config = dict(
    activation='tanh_gelu',
    tie_embeddings=True,
    parallel_block=True,
    init='uniform',
    init_std_o=0.0,
    optimizer='soap_variant',
    beta1=0.95,
    beta2=0.95,
    warmup_steps=200,
    decay_fraction=0.558,
    decay_shape='cos',
    doc_mask=True,
)
Each number is 500 + 50 x the weight over its row's rms, rounded and kept within 0 to 999. Layers, rows and columns count from 0. Numbers have three digits each. The size before them is the row's rms in percent of the matrix's.

# down: layer 10 MLP down (transposed), 512x160, rms 0.273, rows 507-511, columns 80-159
# up: layer 10 MLP up, 512x160, rms 0.26, rows 508-511, columns 80-159
down507 097:422536423410551507483540500458414508453473451584519465447629511583559469527459467545511511506521408590567488500504471410559515492503477381512517467518543460435629518613453461560487531501354472501513500488523489558533489563474584520605569501
up508 103:456453421488490486317437532538565489494460481457514453497491507494465456510451557579473474480447569591470579575554576497451511500555495565468467528550587459486498449405519387507482496482490589602470559517560563504524533539574504507523468440
down508 099:576552545486446452609534480496532534460454480518519590609546494519475568454535410530576523518578503500592426456465561508595524482554468402500450543430420535492469437548485512435479416431530537398565514560574490529450459468454474400437576477
up509 107:470525441572482541589407395506540522453519504455524493514388479537536591554455457437490468511489522561617459387439603445505487454401490582458516557525502501540486504532515441495526542442470514467489526529484467524541411464509468443596575561
down509 101:516495487559417492437523454432520535441484501526490446467440469505526478607514518484441410376494502586498545500525428472399482520499553523472450537578475467477488458470503488467502487405587579527492566454445491546580496396475495505452445463
up510 104:527386532483528580540462515471481487582460495484484398456514541470543411513497539533516473514558563468467528562463417520460462499451507563557482492585496481506515449505450520496557461583521462528536440513378509404527583396550526471460525497
down510 102:524464494553466516467493535485519490557557543543508506554482525400505471484438601490555427534509492507516563482518430553506541501567610544511590568581457624484477544543538492497564480535564423628435456551466566480515562544543464477556504538
up511 096:554469428582526447444525555538451540477468569528427508421474507568503416506481589584537503474459562538431513478554500400594467544435476556599476542537572451382473416501503475572459585459599517587448440491512461576437496551519532505538503485
down511 091:426476506384593527478439542543529498452462507464552484451603546437441566499384489582496611538490520488474529521564472494520438525572511539528478558459453528495505502401470440516600540487485531532494569438564522410414447454428530474478480587